Each number is 128 + 24 x the weight over its row's rms, rounded and kept within 0 to 255. Layers, rows and columns count from 0. Numbers have three digits each. The size before them is the row's rms in percent of the matrix's.

# layer 2 attention value, 64x256, rms 0.0788, rows 0-63, columns 0-127
096:088149138137159102111143133136093071145151161127133162134102134127098100141119124169125122132152116132105101105128135147169151119141112107166134091113150151128106098140143140149144136120107145160174122091147158140131093128113149143128104143108136114108136155138121136124128103164089143130129111124134096141151108139096122147088109156147117138160125167112125123150137112143105105145135
103:111123097122086158099102126175086088112124077124080145155073124177112134134151106120124112098109126147102148106129134121110158183177111110177116137140154136097130110082121111122128123129148116162130143099124092127095099130180090129133080193114100120119116121146096089118111112098135131167089078131126154172131150127124145141107123174091110143123176124103125146131158103154143125133090
097:175068092145121148108152128127124183159120128115102116132160119147165134103100144179125157143060136138109176108121139136140141135177107115143139129111148081132124151119097105124112122126118163119116152149136084134139131118078071116137096087106107143103123157136106123094146114101131156091143094095128129121136133126119153121172129148198129163139148133133133132153137157152129146114124
107:111159111132137133119144139052097105136082112097094138110136125080073126129156151101159162096116120119140128134124118108127134135137138091145155131140086114108122137154096146139136122107115132108159111094101109134141127140135122120148117133110118144163100186109123121046140099093109177133092124171109112141077151117114111121127133120123135104156167107123143133136123133123158157166126
101:134151138143141109169106147121136125113121145119146139129107140128169153135119131161113166140092162133107159133113144134111121116108131089145075169145116110100156122122087169136147107141120125126126141142145148107124130122148168120121107115157208096168144091104100113185100094139086121117131164124131165120146102127169130126149151167144115137134143116152120146139172082126142155129115
098:118116132123145123098091114153102113123120083125161127111084135138109120182091103099103138130159126133106088109081164129151113132097130100149134148111095160140146153126129157157165151157147122129149137107121082132071152124106104122126122130106077131158138127145151132157129155084114093151172180141108143134138091124153141117137114134176137131177134152117119157110105127136153138130121
097:149131141127135111107097157091120084138140122170099127124140126113141132159104166128120149137092091113113153116122144174155096144115069140127093123122114179153128165132163174118145107112117182134157097134134121107125143121121100131140123081107164118134130163132127115159096097102154156123170125145112118114126154121138100134152119101114130131162116122120118118147101133118137113124104
106:146118139157167099127128079146139099141119120108135131131134125175109145098151153108102167115126093132141120123109183089121139141140154093162118158099135147148125070101129122123099154123099113129126154128087159193100132105132129130131117131104147138106118123155093136114153137133079126138174144211133147151172141127138130167077128162099128141128119154129158134113158109152121129127115
101:127138106140129096172124074131145142136137131125108150116095114115129084104100143108098100109152087129186122183147151103106115124160105178127126098110100088107114119127140084119115125130098129151152092140128132112137091152122114053126144136126154117139127141095187133098101097160116131174122164142158150135154127138165077108121118102103116145132142105151138130146119131100107123129124
097:119131128108112150154161108066138168112130120137124154142125134103100194186097142131104125128105163107136114096095073114124107164186129157126151152143118182113126134123131155171136120102137086146082132125136134100120088132181141172137149147125123117139136161085102117138115052149110159121139107081117085175134143126148066131134126109109094139149132151075123123097123144121150110094089
095:086114155137191153176086121096124148119114134123168156138144137155188139118102118131110155149127125132159164151122085120127119127109125110133173101161155139150131117141108118136147121127093121144144102118131147105061075112120122186141076147109101097089129136141104124113113136158113118167126163112111127116126146135148087150150169135121151110106164161120171135186160099143127107155140
093:122161118147125115122132153196134120093113132099129106130114128155132147150125134137133121175116128139123109159097127166114103110162127097140165107124180114129146142118130153137137096145082093128122121117118110155115175112159096093140121122151186116159138154147105146117141123130085113089148126143128108132129111125122137104132155122130134087145105097111141124163149135086149153120146
106:137144165092155094139113113121144156118149096120141136114118127101159143125121100149126087125141100139127104123121130144159144110128138156159150100102124207150146128127074164166113110125126090150143091106116103150151138133119119171178162153136121122131163132113147164106107124140114118083128145124113130170159106124088092130087123146073117139123128128113122149114151065096131098141115
098:118149158176174135175123123152154189103164113168135150117096128143117132104109164140134134146129145121140161137121130152151102117117117150148110102150133146124109132141091142132112132140167119140139060093104125141137152124167099091092152154138140135153098102096086100108121135063143133132142110155135128078125131125103143157135123125150108156126109148107137120136149158105127125095130
095:132132150094113150122142149152165131133095112146056142130150127113131178152170116180151136143138153133143135096142078110140139109104087046105115141119143140125148060163148152099137139105141125124105149108113128059165151148131131134096153125133092126083137133158115146096104137123169131143132075130140106130135121123124142131164114139140080108164126130093129140130136085107132143165138
098:101166112138132181122154077152129158115130114111115113127159143157131119144074112145118158124152066137119142123085158113082124138132115107122140128125133145173144113123139087121120136130092119154119143146131127106119154129120132092115126149125100125089152134123115104139126126137092111116177099152164125106125110137121141123092116115089135133149101139161177151116065149095130129149115
098:102179099117121114129150147116122106128131140125108137130069125152159182142145165100143153121148135108106134123122090121134135118147136137124150131129117138108124105131086110144130144127128105117157104129115104148104123133152119154098131131115116067170146101102125135123115163135131143128131125081158129148118089127097124115133135130185154140119069084103096108160118128096092133140137
099:165116163144128103161158136123097178123115099151139122158115116134127113081141154142066088169108144132147142148130122126120143113118105109136078113100139120124125143071140101127139144114117154127157129137113119131093127103113151111120166119091098115182117156152150121148149168095140097072113140157141122116143144123104130136145133176150102118135163171153121146117090111112132153133148
103:120107114164112108164106149120155092136159106101094112113095129096134106160118109116136117138145111150149075120137094129166176113078114150089155137115137115123123182089139127115103120151163102138130114114146119111125141128109133110115144113092141140125115115140148143091104093134150142131143137109133099130109065128138118107113110118144123088159114135098116095184074154130131141146102
092:130114070160123132116149138171099116113144134124119154157084120139186078102150160125118129152128158131129155131162136160132189134139141112098113214112171116137134090127117169155101159118166148119149137131099115141119123129105163119129119133139123134130109117108103121099119181139139103146129125189137161108126158124130089134119139142152121124152099097111107105136103102112123138097138
097:115125145170124107118119081163122163137161152124144096118105139117111144144121160165108116107107165126152135097113139096109118176161123142123128090099149158098127124148120134139120132134132111150081132133079125130114139160139151105088147118143152154120122061145121142120092111160094134138154114100149102134167175116122090154125169147106156181097189161114142140140108138185123081129159
103:108104164150121111117117111130059109117127158129116132119132134145129146113133122142129146135140120095061105118158121132125113092168129166099100090122164098133110144126112160133173121126129138167144120089124119139174099107162120098176160121152115079114120119158081111138127132079104097144098112126148147144172105133129170111140161160109128107120151138110099136153177113177150083153133
098:118066119123122164135129159122100118121137051112086109140149129163082177140100140152084134132109086116122125110179095131126165121128139114108101147157109120105138127149104088120149125126087118120136120114152166125174091115117113128142101148170168138152121110107116123105169123084117151114112117126134145138103160123106130089154149147134122142089134146145130136121090149129139095150122
098:146159105129142141086079115172101126140132145104136072127095125125131108117144121139137172128148131097195136139135075107092058104128162092116146120138083128088117108125124138120130128125160119137162119127190082124140113124142123139129132158075128136135164106098156095099142107113136133123125128085121094094151116138108106143126137112141134129115118153144124118120104135105103169150146
104:151147100108144128175107086185156142146156117133163120121129132106149137159134150075109105096093067154185132126150084121146116145141164131101161117109105145103111108135150150121127125141116114100119084134111098096102131122196135134125139082145124118126109169126090137154143138123094099123170123141126064137095115121134119126092112127082127101123132101170155121147135105114130119132133
098:112152158174142158162141134090085143107140122130128113103141128141141127140117156164128121126158145142120080113159120204133105130092115121111093158136089146068127164162175125134129121137096177142131140132106163140107122128120170125114171140131138126095138145173107132118127144160112080144106137126127134154150135122088147116113132099123144128123073114143147132067133126124085166152086
095:169085089152112135143112140135121125120126130150145133123116128171132204172095142119109157149145137133170129118139070109096139087152168111109182141128166160144126119123142111117131131128136128149095116154142129121102127141125137114146127142145158162118154114061165094133113134147099071114141118083112131150148119137134156159119112090132090112154145100101091123147118083110130116166129
098:113112113116080124160128148148148146156085134093136125134147114095139112178138129183127082138106093115142156139150136111101101120142087125196094146150149121093160072161123125079143150145138116144147114124097114099151155102120116109098100108116122177132111112094065123101102136142154096073121131123141180132151138136101097137151118104132155117086156137121112133124099164103133128165114
097:116140093111140135108124135092146081116160122123134135117130130134105165153145119149139178098111082128149096178110116116158136158101135074121112148163145100103139129186131124103105129140124154119131165138160138171125123155129137104128119135093108093126139132135096123178121105100120116084148129098146143114110105126159157167136115110125142175166144095147164131145129119122124114158150
100:124150144133126115109068127147128080128160096105145164111126144099137114087160114111150136129089105152168136157114136107133160122133110162162114123095163113081144077132122158093093131135141091163134110147106102109158173153133161211090097190125127116102072119158122106109130160149138125139133105115124130165148159139118140128115129114115164099116161121129142121095101118135125124096084
097:166126115144099131074098096148140126151093123125100122131140125125123102112090151137121123125158095146122107110087058127117109135136158119181119129153115134132166127117125105108104112101151141095126102145144135100127101136091136150157111127114102113095119103104095112129126085139169159121145133107145086080091114119136167124169113150077163107110162119170140155097151136191105119137195
101:137180137130114147117114138126128125119124155122106168074122132155111134084135110115177125119149100122150135097139104138155162130150146075161143128141139105076135107103109114135120131133132140116150151101146140158112158115113128153151149067106155165101113106146155092119087082149118078128175132085108109122136139144147155149149113165111126107181147122140126138165123106114151133135092
100:143126140106157122069121133123055143127130092113116161120137114141141137118136107070099128130140144132082110154119090148136124123150126131136160122091181137133128159089109152167124124111072135138139110109141142150079153125113119142159129173114107126133121175144123114127125161123098125141120160138109145139143144133163157116133099144117111097114137147147071134149152138176148120143064
098:170091109105127106149105130119112128109150121155138118112144122100115117095102102158119045122137144136134083121086147100140076129118094151137138079108136128127148102098169112133150136132122096125138104135165122156185116119144187127126171173143100152158128113162173127117105174153110120157116168136114117143128123133137120136119140083111149143156126144176155133128121110122143108179144
094:092113145130139166151147124110152142122129118137065131144170135131116144149103140134137160091168106129125119174156085150138090075142138162173091173098130128152138164149146096131094119143067138120110105109124185143124126132141124129131142172129158116124130161130137136112146116128149143124084104108125153150119135123124130136094118072144124108116132123106140133142128110105125159126136
108:126141171146094121096110124122125137124149110074120106124132140106103070135135130121135156100148121112129151162125100142136119181120107175102097109147151125176115071134162137117147115129117186122106132130108158140090143138111155171130063119118165113120117131122152131122091123159103168137115165140137095150121121143147159166134132154168179153128156106157163137092166142125150121115102
104:114153168121165128126097145138074129149096139104104158101128129145078131153088127119092133107153119115112093100151088114111078148104169130174149153123128112082110147143192142119126122128135136095152148095145120111153098110113116148131148184130116102085135185163153137111121160127133155083134132134117105130122116123111128144132138155144108108098065104130084138089187126125136117096135
110:130140090114125160093106107129118106169132144135110100131147122100159132105107121122144098112113151133147137087140140115140125141141169158134111123187125157178111137094123118105135112114141166105123149168164115146161144131166130152148148100121120162140088201118104085127154153133121152163138131146148085094116106125145123115164117117152133087118137157113130117111122126106115141119099
103:167117122104121116119172184087127115120120112146100146151169131108152147148103107173154135144115121136110144135129094098166156121123084113135206119154108087132113102149161147129162114124148101135162140157144079151167136139119101145104101105135157108073129107132155117127138106124091112128194069067127114163117091134109128124129160122151181150179144110118151126184138102131131111121132
114:140111131118141150142143136116119120167149146153124114163077130157122132130154098136140120135070107117135139124115126150186105090132115162115125175116088172147128146123118121143129141118149147139131145098110152181098130127117139132126107171127135087099123140166127159111119111141085128078175122177122139170148113121112138141179146095118116147118115161087104089110113095123110134082132
107:167109126109120135098149127107112130086108137160137128132159131124181161134142118131156113093123107127132152121174161152117102080129132094163167175097110129141147130093170094124150123137150167126123151136107131114126150109127095109114151133140071157104123131163103094147139086108176178115147069138107118133151130122089095090108126155110121118174113129142125134085148120133136151080140
095:118079114103071135128091135135194171098137112095086143152144133153106151162108120106131137143127111127140165125094141145137153167139137109133164140120165188193143150112150097131128125100165152078120145134150130154115122133126147110119138088130071138122121109189113129117109193130114129114110142126124095135125131126109146109080159096130157108157130099151163135167106137109128111168126
101:148142121131100143108102153064171150114110116132101119103129133107149159159109170136117168109131086093140131123108159145089124092127158139152104136134130123108147103109148077133125118119135114139073140131128145176163139117063119088141111102160093183160105114149131091126167138073144107101141097145125149118174172128139199128115121142049092123140088110158119131106124121087135107111133
094:138161167115145127130108108158139109130097112169139126172145124060122114102121154116121096148095111128131135115126104098128127111103122134130132131128068135134160103133131158139129150124125111136152144117109121134092152142110132136091150165144099113104116142128137118111179110099190066133152107083147109140120132132157112149165110171138119127103108139163101132105103100132129142127127
107:127147082078171112186168111122103086145103130139156172138131130146168161081126108076151100128119158142156136128149115142094129123177150130160139130151146130124127142079094119136111126133154101119109120176129129109113099112152151110111087117141082150126109132133125155162111157130129126141149159173122107170126150120145115111135151129086156126139136095127171118087134080088108108136104
098:148096122105139062130183122106126162149116142099100107137107121099142157112086148072163134128142147141133145124105113127157106151141110110111120100149142155149135132116113142122108122113118098101142091115127107101092100135107147147102155149120111106212122139116130162148159116095115154132151121170128129133104123110121141117172096084087081126171139095116099113126133130142138107186144
094:123125126070146096142087125115114125129130123129163159139135118112134101163124118122132060110133084132079114111150140115176131058115147134142131153121103141124108129127095183133117134121127099118171124098109110145106178119089116133144158114116137109103097134080142129158105168098164146092104148147094116181131102133136109118132143117071187089144103126117142135073132158136136117057123
098:107143093144148179152126094143141092153112144117103100153099122146125100123134131131158137141126152115160078139180083104112156088100091092147132120151151129117155144140090113093123120138104190108152118096132132126138136123131117144100119142102113125074147101148152173135104162113143138133172181152115094152127099128158142128103133104119146152120133144158142139119155151109142136122133
098:117124101141129118149106127101156106117113152105147126139154131104104125144105149118141084106125103125152124151125172118115151128089113143099150159129148128147135106149094117137131132124147187122076181136131147090121136135101126173098115148107089109138147115138169142111088143165114127148146117110147131106114135127149077123061130146146143107112164121130175145153115115144090153133121
108:131138151124142153151118118118169148108100135149085175152151137133120176105114152142109072131145082141131174162128096122179125140135137139080130093119118147117128116123163103119101122135141163103144075126105141145152130134131134052128121114143156144103128100105138107126116136094151141129177133142124129122144144127126110107105134113092104109107113119095121109161163149121117168148102
093:073131133092118150090113153109108129138133145140115160172165137172115097146047134098097170148128086141113169117113151160161179140129135149072119120096131115103127154124159120101150115124091114153116087154141142143110132123126140122163094128129156104130162167109134124121138100129165113166136075133116118049133124132145159113102098135132137119142139144135119116144166162128134124050141
095:133122101156111131118121132153118091106166119134155157143089135115079137149089098150087070142135109121174133142126101139146132129152126117116077119156121123144155129186144137144095147139117121153144120119106123114148117109129120140078102150109077134070121097100077132144067092111139151139124099112162169177154132128126110141145121123141107124145140159115134120138091141102112113158129
101:137105149192104137154108150114116154133134129156099159131164130181094169121124121119132149143147127138143177132145076165149164140098162117089123133158194131153135074139102124149133129148124124116156131132136154114094059101098119163126116134135160162122141088131135126106102146138140145073111135105109116123112120132092108121147180112144140100109118137100088127155081102152124132176099
097:141114082139112191138169139145102146100098150110128109124139128118141127115081096113142113086102148141120187120144165096133101114108143094132109113121116118128138122137097168077153148122110104133135128118140150148143148137141097112116145088162125072110147110143087148096115129102143127130128115146148162146169110132121115153139118167131123119122104150124168136113111130098167147135091
104:214144170191121073155173143150139127125126141137105104115145131099110140172096147111185117112099146112160133127146144114126123097172150127159106128132080109144153095114138137148098111146115129119123180124106127139117110119122125109132146096108159162110137152121120114140109106134164134131141100099112122117153151133148122142128121100087142128144113162100137119149098087117128134108090
106:157151058111145080089162111129136146134118162135158094139107134151126138158132124132148119105129147133106124091106136148113082126139129122128139093154138135117126140108107116152158112123115139128157145124095143148142121139138154139158140124120135165129128141091123145114143123157150166100108109130181151093148123127162137133133132114121113132144127135142079093152145106164122107170146
103:127124098132151101107086165175148117129103162089112125115072127105133092160127116133149126139139133118156123125172137166181149156123113151121126085164143121150130135085109138158151107132181127123136112111152100127076136144146110138166135103128179157126124169151074122117118147145123133121122082169133112137112107133102163117131145144118158118117106066137106115119073119190166096147108
096:146122151146112136138161129098169138110123136123101142131112122130138123131130108163148094160110126120109124117069157073124125155113132098157106119142159071106142120158170133138119124110176129134111133112150088149155114140136164185166152135152180123181092153103167131167139176112127122151100098150165142086132125126172138120118089090126103124110129174146107144090134148107118138100144
108:112154083152163189152143130118160165130093113107139168132116125148112069107101141095152103144105163112196185108150148132156148126095112144121170149162123152154134197131148190128090123126133129121123122108149141128131117130116133100164117084125121135160126184134162146115111115119134121123166162100081104121128112134117119114146136075096127125129125114111141128170129141056126096123129
094:128142119097171112098179088116094106115139138129161155136119135131112143112163101160171120123131154154133101128149091140156140148147173127149120147131094100128107085127130176102159128110163097165103131121139154170108081131161088148138146164151106170177089145154170138143147131119125107094112124139141085128138139121080135103124143104125150121120120133122138122148106090115137080134159
107:139142150104129079184159122182133147111105161112078150160124131140112122093113150111123121150220116135145118133144136108126149149157120115126176128067147164171128128123125148140158146103120112116146126093168152085116095136131088114151127112125154124101176120094154164157128114140142103127127105138139123183128128131157108110062150155123107124133102110114172166092112119059106124101110
098:098173143125119130111194093098116145134091149125106135126089121118113113106125110149115094150132119145162163143097128123151113077177071096188095166145157105117107141128172122116125135091118126125118117160176175162110098111142153141118152135141114129149114121181098140102110117121177113100116136132143167106110128129090107127176175118124094120179085124140126129127137131108129132086089
098:111114120120125157158168081139120163124091138117139107158124142177063151111153119127126108121179088133139144140107114130099147098166140125110132137126095061121122121119146147109108129126138144126124148140109126152173118144168150142137135121138168122143137077157107141168131127083121093095086178138156137140150174127137130134138134135156102144086138145119147139103173118135131153195155
096:105128168102157149116179162119115105125135157126114111103133131101130117135096112156121140140130110135138150164131104167090165088172133168115154136086133123139140121109145152123144128149149141126150126095081162102157102103093117130100107125116145116138140056155136088202115139102142121149160125164111119130110140127145138153131121129128108140142108103095154134108093138116118123140088